Each number is 200 + 40 x the weight over the matrix's rms, rounded and kept within 0 to 999. Layers, rows and columns count from 0.

# down: layer 4 MLP down (transposed), 1536x384, rms 0.0524, rows 45-113, columns 0-47
# up: layer 4 MLP up, 1536x384, rms 0.0574, rows 46-114, columns 0-47
down45,211,187,221,217,188,224,238,207,242,256,183,145,241,239,189,162,157,258,189,241,197,178,175,188,153,190,197,155,223,176,180,183,231,179,163,214,310,239,140,173,238,148,226,235,190,194,218,166
up46,201,268,205,188,218,152,166,206,166,211,234,127,207,195,294,168,265,130,233,187,215,192,229,162,141,211,298,190,230,178,242,124,178,182,153,114,191,246,240,257,245,214,218,215,242,247,143,129
down46,158,226,172,193,168,178,223,190,182,236,248,156,220,124,205,239,230,165,188,178,180,218,156,180,127,216,192,225,225,164,210,181,190,195,175,219,162,204,217,178,227,180,201,189,242,157,190,186
up47,271,122,223,194,154,210,295,256,207,186,213,211,159,275,253,371,236,203,225,130,219,178,195,161,202,201,183,216,217,261,197,190,155,154,219,179,275,198,220,267,208,153,236,166,183,295,172,228
down47,195,155,115,201,223,258,192,215,220,169,226,142,169,173,266,158,277,211,264,179,232,180,113,190,220,187,180,191,218,227,283,140,198,202,159,212,268,247,167,286,223,177,185,240,246,212,143,261
up48,181,278,256,161,129,155,182,162,194,126,197,138,191,230,230,219,188,166,206,212,237,188,217,156,191,193,182,261,213,170,166,180,226,131,172,195,236,197,157,198,189,145,222,224,164,199,226,170
down48,280,296,171,133,275,161,216,207,202,240,209,274,185,167,197,221,154,269,237,194,167,237,247,241,206,219,175,133,232,173,227,152,137,287,216,247,150,165,211,239,216,267,223,172,115,210,78,235
up49,102,231,206,193,233,141,227,121,236,215,197,125,182,203,204,221,158,98,171,251,201,156,269,191,121,148,215,282,241,244,213,220,207,234,188,288,258,180,239,208,110,166,233,118,207,162,176,286
down49,169,159,157,237,163,162,158,151,167,234,179,233,188,126,237,213,200,150,241,233,206,237,168,190,161,237,178,198,220,148,212,266,169,226,183,198,151,139,152,209,152,188,199,196,151,95,222,243
up50,229,183,169,170,240,197,135,249,230,167,191,204,212,224,227,240,301,163,213,185,254,206,198,167,172,89,124,105,115,169,174,213,170,192,223,168,186,287,212,237,225,154,208,170,185,209,152,174
down50,176,134,163,259,171,213,203,199,180,269,261,146,211,262,242,258,160,107,132,166,137,193,172,217,125,181,160,182,136,160,222,237,192,213,195,158,123,178,276,206,220,207,232,133,133,139,192,148
up51,214,175,227,174,196,206,193,197,183,257,254,166,223,230,143,174,247,227,236,270,189,195,171,186,162,111,159,166,174,199,147,162,139,140,233,229,242,219,154,188,258,230,280,176,281,230,206,239
down51,238,143,170,162,181,217,201,116,130,229,176,152,242,226,182,184,198,200,213,188,180,201,237,159,186,164,240,111,214,184,179,185,108,248,167,242,263,238,169,202,173,227,164,198,275,244,234,138
up52,210,199,291,199,213,249,224,205,267,194,283,185,233,216,201,154,149,190,174,133,229,198,222,232,218,156,219,169,165,228,262,284,284,171,164,198,149,223,202,190,229,175,180,179,218,198,144,124
down52,158,240,226,281,124,178,200,236,124,230,226,228,195,204,240,186,136,198,235,159,170,156,223,196,203,117,230,248,174,157,231,233,149,209,267,171,178,206,168,248,243,260,250,197,107,249,259,228
up53,211,212,180,237,230,170,171,240,196,193,261,168,156,196,189,193,234,194,195,221,230,225,160,133,262,193,296,187,222,227,189,167,201,183,166,158,214,245,180,253,233,174,181,179,204,230,201,207
down53,269,220,194,156,277,174,221,151,133,264,151,222,166,173,239,173,171,247,259,178,202,291,269,174,188,221,270,206,247,172,199,199,206,190,177,176,200,192,194,205,212,276,203,188,230,155,124,194
up54,242,229,271,193,223,135,196,122,176,208,159,135,196,190,179,191,222,155,161,210,256,160,159,216,202,232,138,176,246,230,272,228,220,155,214,144,205,247,218,147,183,182,174,231,192,213,213,158
down54,229,233,218,212,170,174,195,241,166,187,139,190,171,187,164,190,236,162,165,154,254,212,154,226,203,170,183,157,240,203,161,225,216,194,250,172,212,171,190,159,192,210,214,217,194,184,224,217
up55,161,201,158,193,183,214,181,170,201,215,252,162,201,262,203,200,245,179,186,272,287,282,222,183,148,138,242,235,164,174,153,241,193,208,242,99,262,215,247,137,199,179,202,211,202,145,160,181
down55,198,204,151,212,160,182,214,155,234,270,260,195,187,223,173,169,91,163,169,163,175,213,219,216,165,269,194,184,169,228,171,205,194,247,293,228,206,163,180,268,132,185,258,221,212,192,212,126
up56,264,177,201,199,240,224,188,94,226,179,234,200,223,135,257,158,220,161,338,253,174,177,135,274,222,194,204,159,255,209,243,223,233,193,125,209,222,177,245,124,167,210,204,155,214,221,190,191
down56,247,257,288,212,214,194,225,233,161,120,177,188,223,213,180,157,193,218,196,193,218,192,175,224,206,190,211,228,179,180,199,240,250,198,122,186,199,224,230,154,145,141,272,180,208,204,219,205
up57,201,145,139,199,184,254,179,168,200,185,237,158,197,228,200,201,156,177,191,173,227,241,183,250,150,147,173,240,243,219,289,222,169,195,221,206,204,177,198,235,163,193,149,217,170,198,176,255
down57,184,218,220,194,191,212,184,228,195,217,191,234,199,213,133,166,209,248,199,221,240,202,199,228,185,232,189,228,169,148,248,208,178,223,188,201,193,162,176,210,178,235,150,278,174,237,184,239
up58,182,189,192,222,171,241,187,200,213,186,278,264,155,282,280,206,213,221,169,137,159,203,214,233,213,183,185,151,253,266,168,196,211,238,227,242,183,198,226,185,226,200,204,212,258,145,194,154
down58,209,178,264,195,219,146,237,172,185,194,184,188,249,240,259,224,180,228,252,212,189,244,233,230,175,236,172,144,237,180,214,192,191,247,212,242,239,151,220,238,189,189,195,189,210,192,156,228
up59,247,165,213,242,219,178,189,244,217,245,183,244,254,230,179,218,182,206,160,180,157,184,217,248,200,207,250,175,144,232,161,179,292,229,254,266,182,243,207,162,230,132,211,250,110,155,177,193
down59,209,235,249,204,217,250,230,251,145,213,122,243,184,151,188,197,129,222,135,164,117,259,206,233,141,243,208,210,135,195,227,203,299,227,243,213,194,187,191,190,229,177,232,245,162,151,155,254
up60,166,224,186,216,214,159,188,233,201,253,223,151,171,197,217,160,206,188,151,224,153,226,229,219,222,176,300,205,221,263,246,180,209,136,170,258,246,200,241,99,124,216,246,144,213,176,216,154
down60,179,268,243,191,213,210,192,141,200,197,179,167,245,156,181,201,228,207,164,167,151,187,172,211,212,172,178,153,211,200,40,227,217,213,240,196,162,143,148,196,158,191,209,258,118,219,163,196
up61,256,206,207,212,216,215,192,237,150,160,142,183,165,199,197,238,278,152,150,216,242,210,196,216,326,183,207,172,274,219,169,231,186,292,290,189,201,224,169,248,238,212,241,219,179,193,195,245
down61,209,189,275,197,208,189,190,178,208,204,196,197,189,186,204,188,202,214,216,210,220,221,175,243,229,188,206,231,205,210,166,195,204,194,181,245,193,189,204,185,241,177,267,192,226,212,254,195
up62,131,202,193,258,148,267,206,263,230,189,205,178,227,185,130,285,139,168,193,213,241,219,183,188,218,198,177,127,202,168,200,196,130,238,203,265,278,186,189,194,164,215,238,222,184,234,185,169
down62,184,164,240,138,240,183,204,167,173,259,156,223,201,141,208,183,186,262,116,237,234,220,226,225,195,176,253,252,250,182,195,231,204,143,190,225,197,147,204,191,190,204,73,149,156,216,166,304
up63,271,159,212,262,180,183,182,237,187,198,233,225,185,234,206,199,253,205,192,228,208,216,181,165,232,184,219,211,258,154,208,190,177,194,161,255,204,229,208,136,153,167,288,194,241,232,303,219
down63,315,267,184,230,246,199,216,188,163,255,187,192,163,53,250,237,192,242,230,192,155,89,215,260,131,205,203,249,268,180,129,209,245,203,220,247,144,260,250,190,176,194,256,185,246,244,161,286
up64,152,154,258,191,208,168,171,217,216,230,214,163,192,227,185,193,285,254,279,160,309,220,256,195,218,174,158,261,190,220,153,241,266,227,129,213,262,207,141,262,228,212,192,164,174,193,161,189
down64,215,162,229,183,163,241,267,132,180,215,207,170,194,195,190,222,192,113,188,191,238,163,151,154,238,188,185,146,228,187,206,203,171,141,241,215,146,226,222,215,257,263,198,202,238,267,196,155
up65,209,172,138,158,240,199,189,161,243,191,167,217,163,241,201,155,156,210,260,128,189,115,227,228,200,190,230,177,173,212,210,203,209,248,146,248,202,233,228,154,180,246,228,220,211,225,245,157
down65,197,226,152,190,131,245,193,166,209,238,222,253,209,180,206,198,225,150,174,140,193,190,205,212,178,238,170,178,173,173,248,183,152,168,174,117,224,314,141,192,214,147,260,256,248,126,243,241
up66,195,197,198,326,251,177,129,217,238,161,206,187,169,227,204,224,99,160,166,266,207,272,182,184,242,138,199,176,150,192,109,185,232,214,228,205,261,234,262,170,178,175,229,174,186,243,226,217
down66,202,223,192,255,194,231,153,227,230,189,230,193,192,206,149,201,179,148,119,167,234,238,191,149,257,187,208,166,219,267,209,190,196,220,167,200,174,240,155,127,244,216,220,219,225,168,231,206
up67,149,163,201,207,179,244,164,168,249,234,185,200,168,264,180,183,200,164,196,250,196,204,206,93,200,237,243,252,222,168,163,265,226,161,176,199,182,201,202,193,267,214,220,201,215,182,206,196
down67,240,240,310,185,256,157,215,178,155,159,209,195,209,248,199,211,125,217,174,195,237,283,188,197,272,237,190,219,187,189,198,198,226,134,158,207,189,211,238,137,207,160,185,236,216,253,104,245
up68,121,232,186,193,189,174,212,224,129,199,178,243,210,255,290,183,262,197,183,235,182,187,243,142,139,202,151,189,172,188,124,168,204,105,210,171,160,205,102,162,213,151,226,196,203,145,165,279
down68,163,186,151,155,238,234,167,237,208,179,228,188,190,178,274,240,132,246,152,175,198,229,128,201,248,244,183,114,293,196,154,153,157,223,205,172,208,203,163,198,158,203,206,235,162,128,194,217
up69,202,160,221,305,217,172,198,271,176,133,217,259,40,218,229,178,193,233,203,200,216,207,132,165,252,176,147,166,244,259,219,193,243,162,200,176,176,135,123,195,243,222,289,250,237,218,233,200
down69,185,225,229,237,177,170,205,240,187,258,213,223,176,215,226,248,140,223,194,177,185,215,257,223,192,145,178,222,227,339,194,232,185,257,140,110,176,146,245,171,205,209,231,209,132,214,239,164
up70,174,167,220,230,182,234,163,239,213,279,147,134,220,189,213,219,231,179,226,172,155,153,116,166,181,210,166,208,240,147,203,202,181,247,206,157,247,205,123,192,111,137,222,166,170,209,220,124
down70,196,222,198,211,177,222,169,239,209,267,209,203,244,143,231,156,183,227,235,210,159,239,133,235,224,234,191,223,201,148,238,163,151,204,240,197,183,210,179,207,242,219,146,213,222,212,154,199
up71,219,180,160,197,187,157,158,214,207,164,194,189,187,183,245,223,203,149,132,175,150,163,159,218,222,223,206,216,214,256,196,257,270,168,143,202,285,248,219,224,173,239,158,174,216,173,175,204
down71,244,283,224,196,203,252,152,274,183,197,237,182,192,254,144,216,143,201,209,168,90,200,169,164,119,191,192,225,186,222,231,170,168,183,247,295,144,196,126,162,177,210,160,169,243,127,190,183
up72,164,201,218,167,152,160,171,236,241,270,192,231,180,189,150,262,135,168,255,192,144,213,125,255,155,181,208,223,140,197,150,184,198,159,203,169,215,231,228,226,233,203,128,151,189,214,238,199
down72,194,215,247,149,138,197,228,197,169,208,192,163,253,216,213,221,181,230,151,211,157,184,269,190,252,278,135,221,130,199,202,179,166,182,153,241,238,206,268,122,188,255,214,226,240,181,158,177
up73,140,254,235,178,174,212,268,236,139,261,134,206,207,224,214,187,192,221,204,171,194,168,230,187,221,183,199,196,280,171,133,165,282,200,196,196,138,142,171,280,201,190,211,183,235,208,193,259
down73,147,213,246,210,187,228,102,228,283,231,262,175,133,266,182,152,291,275,177,136,213,172,198,224,210,159,220,216,174,167,147,188,205,165,251,234,182,169,221,158,160,151,163,217,231,146,250,113
up74,239,260,243,183,174,193,287,240,185,185,194,170,214,235,216,233,205,226,207,253,237,165,193,153,175,202,227,174,214,242,206,214,152,192,240,225,252,257,206,113,192,235,220,251,217,187,276,153
down74,189,174,188,198,228,190,206,166,136,179,149,164,196,212,180,185,165,217,233,187,183,176,250,235,245,273,181,193,215,207,232,221,258,260,236,163,256,229,184,195,179,216,215,240,187,177,238,194
up75,276,247,190,187,177,289,205,255,254,276,191,184,275,208,167,148,279,173,153,205,237,160,124,271,242,179,195,176,185,183,173,97,230,279,225,223,219,188,205,212,129,111,180,194,174,228,189,187
down75,187,212,181,203,204,186,212,215,174,205,208,208,205,195,204,194,193,178,195,201,197,208,213,187,191,219,212,187,204,191,194,193,188,209,202,199,211,206,209,201,199,201,196,205,189,212,195,228
up76,214,160,116,225,170,176,325,197,228,180,202,247,208,178,170,192,209,119,178,167,256,84,187,281,104,252,249,192,173,191,264,166,213,177,250,193,250,194,294,151,201,176,249,219,212,235,164,128
down76,223,172,205,180,238,234,261,236,290,188,161,208,236,158,151,222,194,184,176,104,227,173,221,225,116,232,188,209,200,111,208,198,215,270,263,221,206,165,204,216,166,282,235,174,225,230,194,270
up77,135,226,166,217,232,212,168,273,194,233,192,146,124,142,156,196,207,215,172,211,234,175,184,203,290,283,286,190,204,251,191,159,183,151,154,160,211,125,256,233,142,235,215,167,145,200,150,160
down77,216,187,199,236,163,223,232,156,234,220,173,174,151,181,181,202,230,204,169,255,238,227,222,195,232,217,229,191,174,182,215,252,116,166,193,163,223,138,140,185,214,208,256,190,226,215,159,228
up78,229,231,170,181,168,213,264,183,251,205,237,168,209,181,308,201,221,261,142,234,230,162,260,228,216,240,192,125,172,220,227,178,178,164,172,185,235,230,247,101,221,232,186,210,183,143,169,192
down78,188,197,191,108,180,159,170,158,219,173,207,159,190,208,260,209,220,221,157,201,200,136,205,211,177,162,237,119,214,218,167,217,137,170,177,215,222,176,141,189,182,271,227,235,165,154,148,141
up79,222,258,163,160,279,197,157,206,276,219,169,123,133,157,246,149,132,239,228,196,233,277,183,221,195,204,171,274,170,208,181,222,173,172,214,228,262,215,179,207,201,152,213,261,220,185,272,198
down79,220,178,180,187,163,137,181,191,116,188,224,239,205,130,175,182,137,234,181,148,219,287,209,134,220,159,191,192,175,232,141,193,165,182,193,221,205,230,223,220,222,234,300,143,163,187,184,246
up80,166,242,197,211,187,157,146,208,188,240,213,196,231,268,254,221,222,243,169,264,174,141,204,166,196,197,220,185,202,179,244,180,189,135,204,258,118,230,221,237,177,267,205,237,165,191,186,186
down80,161,183,235,232,267,212,238,211,190,263,174,181,144,203,214,259,266,248,151,147,232,183,164,230,186,204,206,233,244,175,208,207,242,199,194,243,216,118,248,187,195,278,245,180,229,201,206,246
up81,255,214,172,157,231,134,175,229,249,184,200,225,131,156,150,188,240,202,172,183,224,260,224,123,236,233,176,189,200,207,234,153,204,188,236,217,192,228,181,191,193,207,209,206,89,217,100,294
down81,190,161,202,137,207,118,190,222,174,174,232,255,219,255,133,218,173,224,155,208,287,195,202,185,232,256,278,237,233,170,247,231,261,198,131,193,157,203,195,148,247,213,165,190,155,102,160,215
up82,200,214,196,181,236,129,191,182,203,203,149,180,240,254,223,179,225,248,139,233,183,143,139,192,172,167,178,150,183,277,231,242,190,192,83,202,206,145,186,182,201,236,204,147,226,151,146,276
down82,160,238,271,164,238,192,168,234,157,222,107,189,163,196,192,178,145,208,146,230,216,198,209,231,169,299,156,245,200,204,171,222,120,206,179,209,147,154,219,191,199,166,117,245,102,192,249,279
up83,211,182,201,87,178,181,263,214,246,184,174,187,183,240,237,236,180,234,243,159,185,140,184,143,188,180,207,161,210,174,213,239,217,159,218,197,185,231,171,242,180,171,216,162,219,236,252,213
down83,267,201,201,278,233,119,176,161,216,260,178,85,273,219,193,237,210,146,186,174,161,252,225,210,236,199,265,187,209,214,204,145,239,277,222,252,188,183,147,150,232,195,165,204,205,151,227,204
up84,244,200,191,176,139,212,266,150,223,264,185,183,237,184,148,230,168,189,233,152,113,194,194,199,163,165,148,225,209,236,230,128,197,247,189,180,236,196,206,193,236,210,112,199,201,243,165,181
down84,206,186,187,171,190,226,174,178,239,232,174,186,192,172,149,241,221,193,170,198,195,199,191,236,197,202,133,255,233,167,193,179,198,172,186,194,218,140,172,249,164,196,188,211,191,246,194,181
up85,147,239,284,183,269,234,230,142,244,222,265,241,169,175,169,197,185,190,207,215,239,194,174,219,188,205,198,143,148,236,228,182,222,214,206,207,267,204,153,162,128,201,159,226,94,240,208,196
down85,162,279,189,172,185,152,220,229,195,223,211,221,224,220,210,245,142,156,152,204,194,233,202,156,257,170,164,181,227,213,172,266,181,170,243,279,222,200,219,281,188,185,311,260,155,225,220,254
up86,257,195,167,164,136,259,190,188,212,199,149,133,134,222,182,250,173,183,169,247,248,195,165,194,240,180,215,234,217,208,196,221,223,158,156,194,155,228,217,140,145,235,203,211,130,169,276,255
down86,183,247,258,159,139,200,158,200,212,132,216,256,219,191,144,198,237,213,165,295,240,194,202,218,224,224,218,259,167,256,197,171,265,196,231,168,175,199,185,120,183,236,240,199,207,223,258,271
up87,228,164,189,254,173,229,257,214,250,191,207,236,207,238,246,255,177,160,156,195,161,161,184,240,250,192,224,248,255,195,234,210,255,248,133,177,166,239,253,262,122,228,201,234,222,167,206,225
down87,229,228,209,173,235,209,192,222,133,217,210,174,287,117,181,100,191,162,208,223,203,280,279,247,159,194,269,235,216,217,205,229,253,320,259,194,239,205,149,100,173,218,230,225,148,212,87,237
up88,281,246,164,248,221,228,203,164,233,243,211,125,188,196,201,197,183,117,242,181,211,208,235,212,171,205,256,201,208,187,202,151,209,225,178,161,202,227,239,202,181,180,179,193,220,216,161,152
down88,167,220,240,194,199,210,177,208,180,216,221,247,217,197,157,101,152,179,212,161,261,205,189,239,239,215,180,187,258,173,207,234,234,186,214,129,178,190,206,148,184,164,218,257,152,159,207,288
up89,198,266,188,260,162,136,223,279,183,220,180,153,172,235,263,190,190,200,229,167,182,251,208,196,173,208,161,140,223,218,207,166,181,217,209,184,219,147,219,158,173,192,243,242,172,155,170,217
down89,252,190,210,148,156,196,242,194,194,225,197,163,151,231,254,181,188,189,217,194,171,204,209,295,191,183,201,245,189,167,153,151,273,234,178,107,161,201,146,229,161,239,267,161,222,191,228,228
up90,203,172,199,174,162,172,193,195,140,193,128,195,119,155,151,267,211,124,233,198,212,241,185,239,168,240,179,169,190,263,228,175,195,200,236,164,211,259,197,209,151,212,183,142,226,171,221,219
down90,217,178,187,172,98,190,223,213,189,198,230,193,178,214,182,112,201,177,252,197,206,192,221,177,203,191,192,177,198,129,199,152,228,143,205,202,178,274,249,177,190,174,247,169,227,186,164,214
up91,191,187,215,158,295,136,126,280,108,243,199,265,220,222,170,208,182,252,172,211,218,180,251,230,225,245,150,207,185,201,140,210,262,189,220,205,172,265,203,148,75,245,207,236,242,240,165,187
down91,193,243,197,207,209,253,179,215,166,211,224,256,211,179,165,210,172,231,175,217,153,170,244,198,255,211,155,188,151,162,227,224,252,248,208,205,200,171,163,210,161,174,225,241,241,229,175,228
up92,179,195,181,223,210,179,277,243,200,156,259,188,262,210,206,187,268,149,254,220,177,215,168,182,172,191,218,203,217,209,260,198,152,218,242,186,223,149,168,136,113,185,223,138,254,242,260,233
down92,264,228,218,191,221,275,191,142,181,234,220,164,267,244,151,209,264,225,267,242,155,184,136,218,184,209,159,228,204,207,199,255,190,303,169,239,243,180,187,149,248,213,150,165,205,258,248,215
up93,185,154,116,157,171,250,154,228,242,213,173,232,174,180,185,197,220,223,212,179,211,179,288,229,109,220,273,144,228,196,180,184,220,173,220,211,258,269,183,208,132,152,277,173,174,225,189,224
down93,172,166,162,164,286,152,229,194,155,264,225,182,218,201,177,129,234,174,209,194,211,201,210,178,214,197,216,216,135,215,151,178,238,270,274,220,176,167,168,168,171,227,248,184,259,197,149,265
up94,206,186,241,177,257,210,214,138,231,147,157,272,152,205,245,284,174,224,177,143,151,192,205,196,239,212,186,221,195,196,223,176,236,272,244,146,140,291,180,153,83,196,257,199,215,186,142,221
down94,181,201,186,168,230,209,209,184,120,201,173,208,233,182,176,199,244,263,180,223,155,283,215,263,224,193,218,257,176,165,232,188,203,284,181,217,174,194,222,207,211,265,152,186,145,264,126,238
up95,207,188,199,191,213,199,215,126,200,162,206,179,155,214,223,210,188,201,184,222,212,247,177,156,193,188,217,183,225,195,242,161,152,137,198,145,255,235,174,169,148,145,180,172,163,161,286,169
down95,183,200,211,156,201,242,157,123,156,192,157,229,187,136,190,175,227,188,166,163,193,239,198,271,187,234,180,144,283,193,195,171,133,163,227,212,235,229,141,201,196,168,172,193,224,166,261,227
up96,93,169,249,88,170,209,148,195,223,203,162,162,171,235,182,182,135,189,193,192,253,171,216,197,169,207,117,183,254,226,305,237,223,223,176,219,218,233,184,254,184,199,161,161,249,205,184,113
down96,195,162,187,206,230,190,200,125,262,171,169,195,170,168,210,204,210,214,164,249,265,151,231,191,229,198,165,189,219,129,110,216,165,215,271,169,260,228,197,211,126,228,137,224,241,148,120,258
up97,198,136,203,190,254,156,190,258,215,251,273,218,156,151,208,215,219,167,170,171,226,135,215,156,190,188,259,195,209,278,185,183,236,187,189,177,159,216,197,229,223,217,195,237,203,241,258,229
down97,238,170,196,180,175,211,237,274,173,190,149,161,263,206,194,221,181,236,195,199,193,217,189,197,181,207,229,265,168,157,234,148,87,194,190,224,184,178,212,209,256,180,242,205,221,227,140,185
up98,146,164,185,195,204,98,196,163,185,177,225,212,246,176,231,148,175,149,245,168,165,171,132,174,151,164,253,214,236,178,208,255,174,130,203,187,159,178,214,196,136,143,219,131,174,157,183,210
down98,247,176,149,216,107,215,152,150,142,209,202,253,248,320,166,224,0,185,122,205,185,203,148,127,260,183,244,137,201,130,186,173,85,156,246,134,230,74,181,214,132,142,345,210,167,176,231,255
up99,152,220,239,288,211,201,191,150,193,203,263,218,184,199,242,176,134,185,185,231,179,154,150,222,179,258,227,168,170,187,285,219,210,169,213,202,225,242,148,196,160,202,207,271,176,183,212,266
down99,165,289,232,201,163,234,226,189,173,222,226,247,220,141,247,136,139,196,123,206,202,221,201,252,132,205,200,241,171,216,222,209,205,211,196,249,218,198,184,265,168,248,240,240,123,236,197,208
up100,218,169,218,225,217,231,237,237,170,210,239,154,193,212,162,198,229,294,233,179,218,224,259,167,166,148,235,269,152,201,159,253,164,158,223,233,111,279,189,191,165,177,191,210,240,197,140,232
down100,198,250,180,248,243,233,267,231,234,189,201,219,216,159,214,155,201,231,208,161,233,158,225,189,233,195,166,213,212,162,204,159,118,194,226,184,195,223,170,198,201,241,239,232,149,224,176,187
up101,135,218,207,270,238,249,149,160,243,245,211,169,169,234,184,309,166,152,163,205,257,198,248,202,149,187,245,190,203,230,213,238,154,115,191,213,257,182,142,249,173,186,262,235,131,199,174,188
down101,208,232,251,189,192,170,197,171,184,164,183,262,171,195,262,221,203,207,263,180,200,211,224,285,179,161,254,221,232,103,189,172,200,207,189,252,207,199,202,315,216,179,231,156,231,228,145,243
up102,246,212,213,227,172,142,173,213,164,249,295,190,221,247,175,176,168,180,143,163,218,118,238,203,158,197,210,163,214,205,213,275,232,244,162,240,219,255,273,152,282,129,228,183,205,252,240,205
down102,285,256,200,213,207,193,237,149,123,236,187,262,227,100,177,176,230,177,196,174,166,186,186,180,178,195,225,245,150,182,246,271,238,255,167,244,189,235,207,169,233,160,157,180,153,191,189,156
up103,214,200,211,179,155,216,225,173,230,152,220,191,189,210,160,233,174,202,170,185,174,220,184,195,270,289,248,187,228,103,149,223,189,290,153,142,193,221,193,216,214,182,224,242,219,273,234,200
down103,204,148,186,197,246,193,187,184,240,176,225,118,254,195,205,203,144,215,225,186,262,225,159,200,220,265,243,241,189,131,120,141,155,177,168,234,160,171,201,294,262,101,190,216,226,211,238,247
up104,251,226,207,203,217,147,162,162,178,156,169,164,187,227,177,191,165,198,197,245,178,207,180,143,218,171,180,204,146,179,164,172,260,210,161,213,175,252,337,187,177,227,189,202,179,193,190,190
down104,253,187,277,108,272,228,192,180,223,186,230,192,145,262,196,147,195,246,212,187,169,196,178,228,207,159,152,147,148,105,128,191,245,224,261,212,114,209,223,127,214,191,246,215,144,197,209,179
up105,208,146,138,154,214,169,127,211,230,154,170,141,264,190,249,158,245,147,170,187,150,175,294,184,181,147,186,244,180,182,176,235,211,187,156,199,176,192,162,190,197,242,211,229,135,265,246,208
down105,271,160,154,184,152,188,228,174,192,198,177,226,212,185,148,219,216,170,152,272,131,278,234,174,224,205,227,188,188,213,186,186,164,192,186,271,161,202,197,202,246,193,211,196,217,237,157,261
up106,204,160,154,234,139,255,144,202,211,207,233,177,199,269,199,233,136,221,235,269,231,207,235,172,167,274,139,190,160,228,229,229,180,234,206,204,185,239,166,226,203,254,249,207,237,197,168,210
down106,249,176,158,273,206,126,185,121,182,261,201,185,269,217,259,179,211,232,193,220,185,223,191,220,222,212,204,188,215,161,155,187,196,127,219,161,218,215,161,168,205,208,194,157,212,216,192,216
up107,217,202,228,135,187,163,214,215,180,214,256,206,191,219,180,238,169,182,176,270,189,158,167,190,164,239,202,250,225,261,178,262,185,226,212,191,264,220,227,208,168,174,247,210,175,156,280,226
down107,164,209,141,191,134,235,241,161,189,201,143,167,303,192,230,187,214,190,164,227,143,114,196,158,166,233,283,226,241,189,133,248,201,276,155,203,175,231,220,214,226,137,251,152,146,209,201,221
up108,170,209,217,211,218,300,213,250,219,240,178,173,194,246,241,197,194,263,217,214,234,199,218,156,230,218,176,128,205,196,228,266,194,208,232,115,182,232,132,208,184,203,161,186,219,173,183,184
down108,154,240,247,307,231,140,240,249,154,183,184,243,202,220,149,258,163,230,182,198,98,254,200,225,210,195,183,191,159,146,174,186,162,232,183,198,167,201,263,225,182,266,205,276,216,136,179,178
up109,133,166,191,108,274,243,264,193,190,260,183,150,194,192,229,195,183,293,157,164,225,215,171,195,222,215,207,229,143,243,235,195,195,162,166,254,180,256,188,139,194,184,182,205,284,205,229,206
down109,187,218,187,195,286,229,293,174,186,255,279,193,228,307,178,269,162,163,194,220,144,145,128,213,171,232,270,232,222,231,228,151,294,226,216,146,252,188,250,253,262,199,240,137,256,273,235,148
up110,194,197,229,272,110,227,144,181,252,211,207,217,208,194,151,238,201,147,120,204,186,179,184,116,199,194,296,190,188,246,214,252,224,190,192,192,224,158,143,242,193,210,243,214,287,149,215,219
down110,197,168,175,173,137,197,227,189,186,143,177,163,288,261,178,243,165,196,184,235,197,262,140,184,176,157,159,259,236,222,243,223,247,209,197,201,158,149,165,269,157,148,201,269,235,269,169,216
up111,153,188,203,192,249,204,156,180,176,199,182,202,227,210,200,192,256,146,190,184,247,178,233,168,229,179,232,192,213,198,164,180,131,211,140,221,135,282,260,250,174,167,185,219,229,162,166,265
down111,233,171,177,219,172,183,168,177,169,202,201,206,295,198,180,235,219,207,185,204,185,181,194,173,207,243,181,221,190,224,209,150,50,207,208,200,218,193,169,200,184,186,208,202,148,186,171,175
up112,167,215,171,182,170,169,193,208,218,160,147,194,205,157,183,196,197,233,196,186,189,216,235,144,148,181,202,201,231,186,213,180,209,169,115,207,152,271,123,261,132,226,241,245,146,142,197,198
down112,161,122,304,185,136,190,206,191,208,232,130,170,153,152,190,130,220,224,150,169,208,104,195,280,191,205,206,191,112,222,167,268,189,192,243,300,234,243,170,210,201,238,219,119,170,188,205,198
up113,207,137,243,260,158,141,216,163,212,117,211,154,237,167,200,305,210,192,261,178,174,156,182,169,164,182,218,203,252,238,203,194,217,199,141,259,177,194,245,216,131,203,217,202,229,240,265,195
down113,175,200,244,241,236,156,192,176,288,186,256,231,206,203,191,214,240,254,223,172,168,201,230,185,203,197,236,177,195,215,222,206,239,276,266,193,188,219,204,242,175,202,165,176,195,163,256,232
up114,215,165,210,260,257,209,126,179,235,160,210,140,205,237,161,202,205,193,153,157,175,121,180,198,202,193,147,136,107,239,168,141,225,163,137,227,234,182,186,213,139,195,181,231,183,243,155,185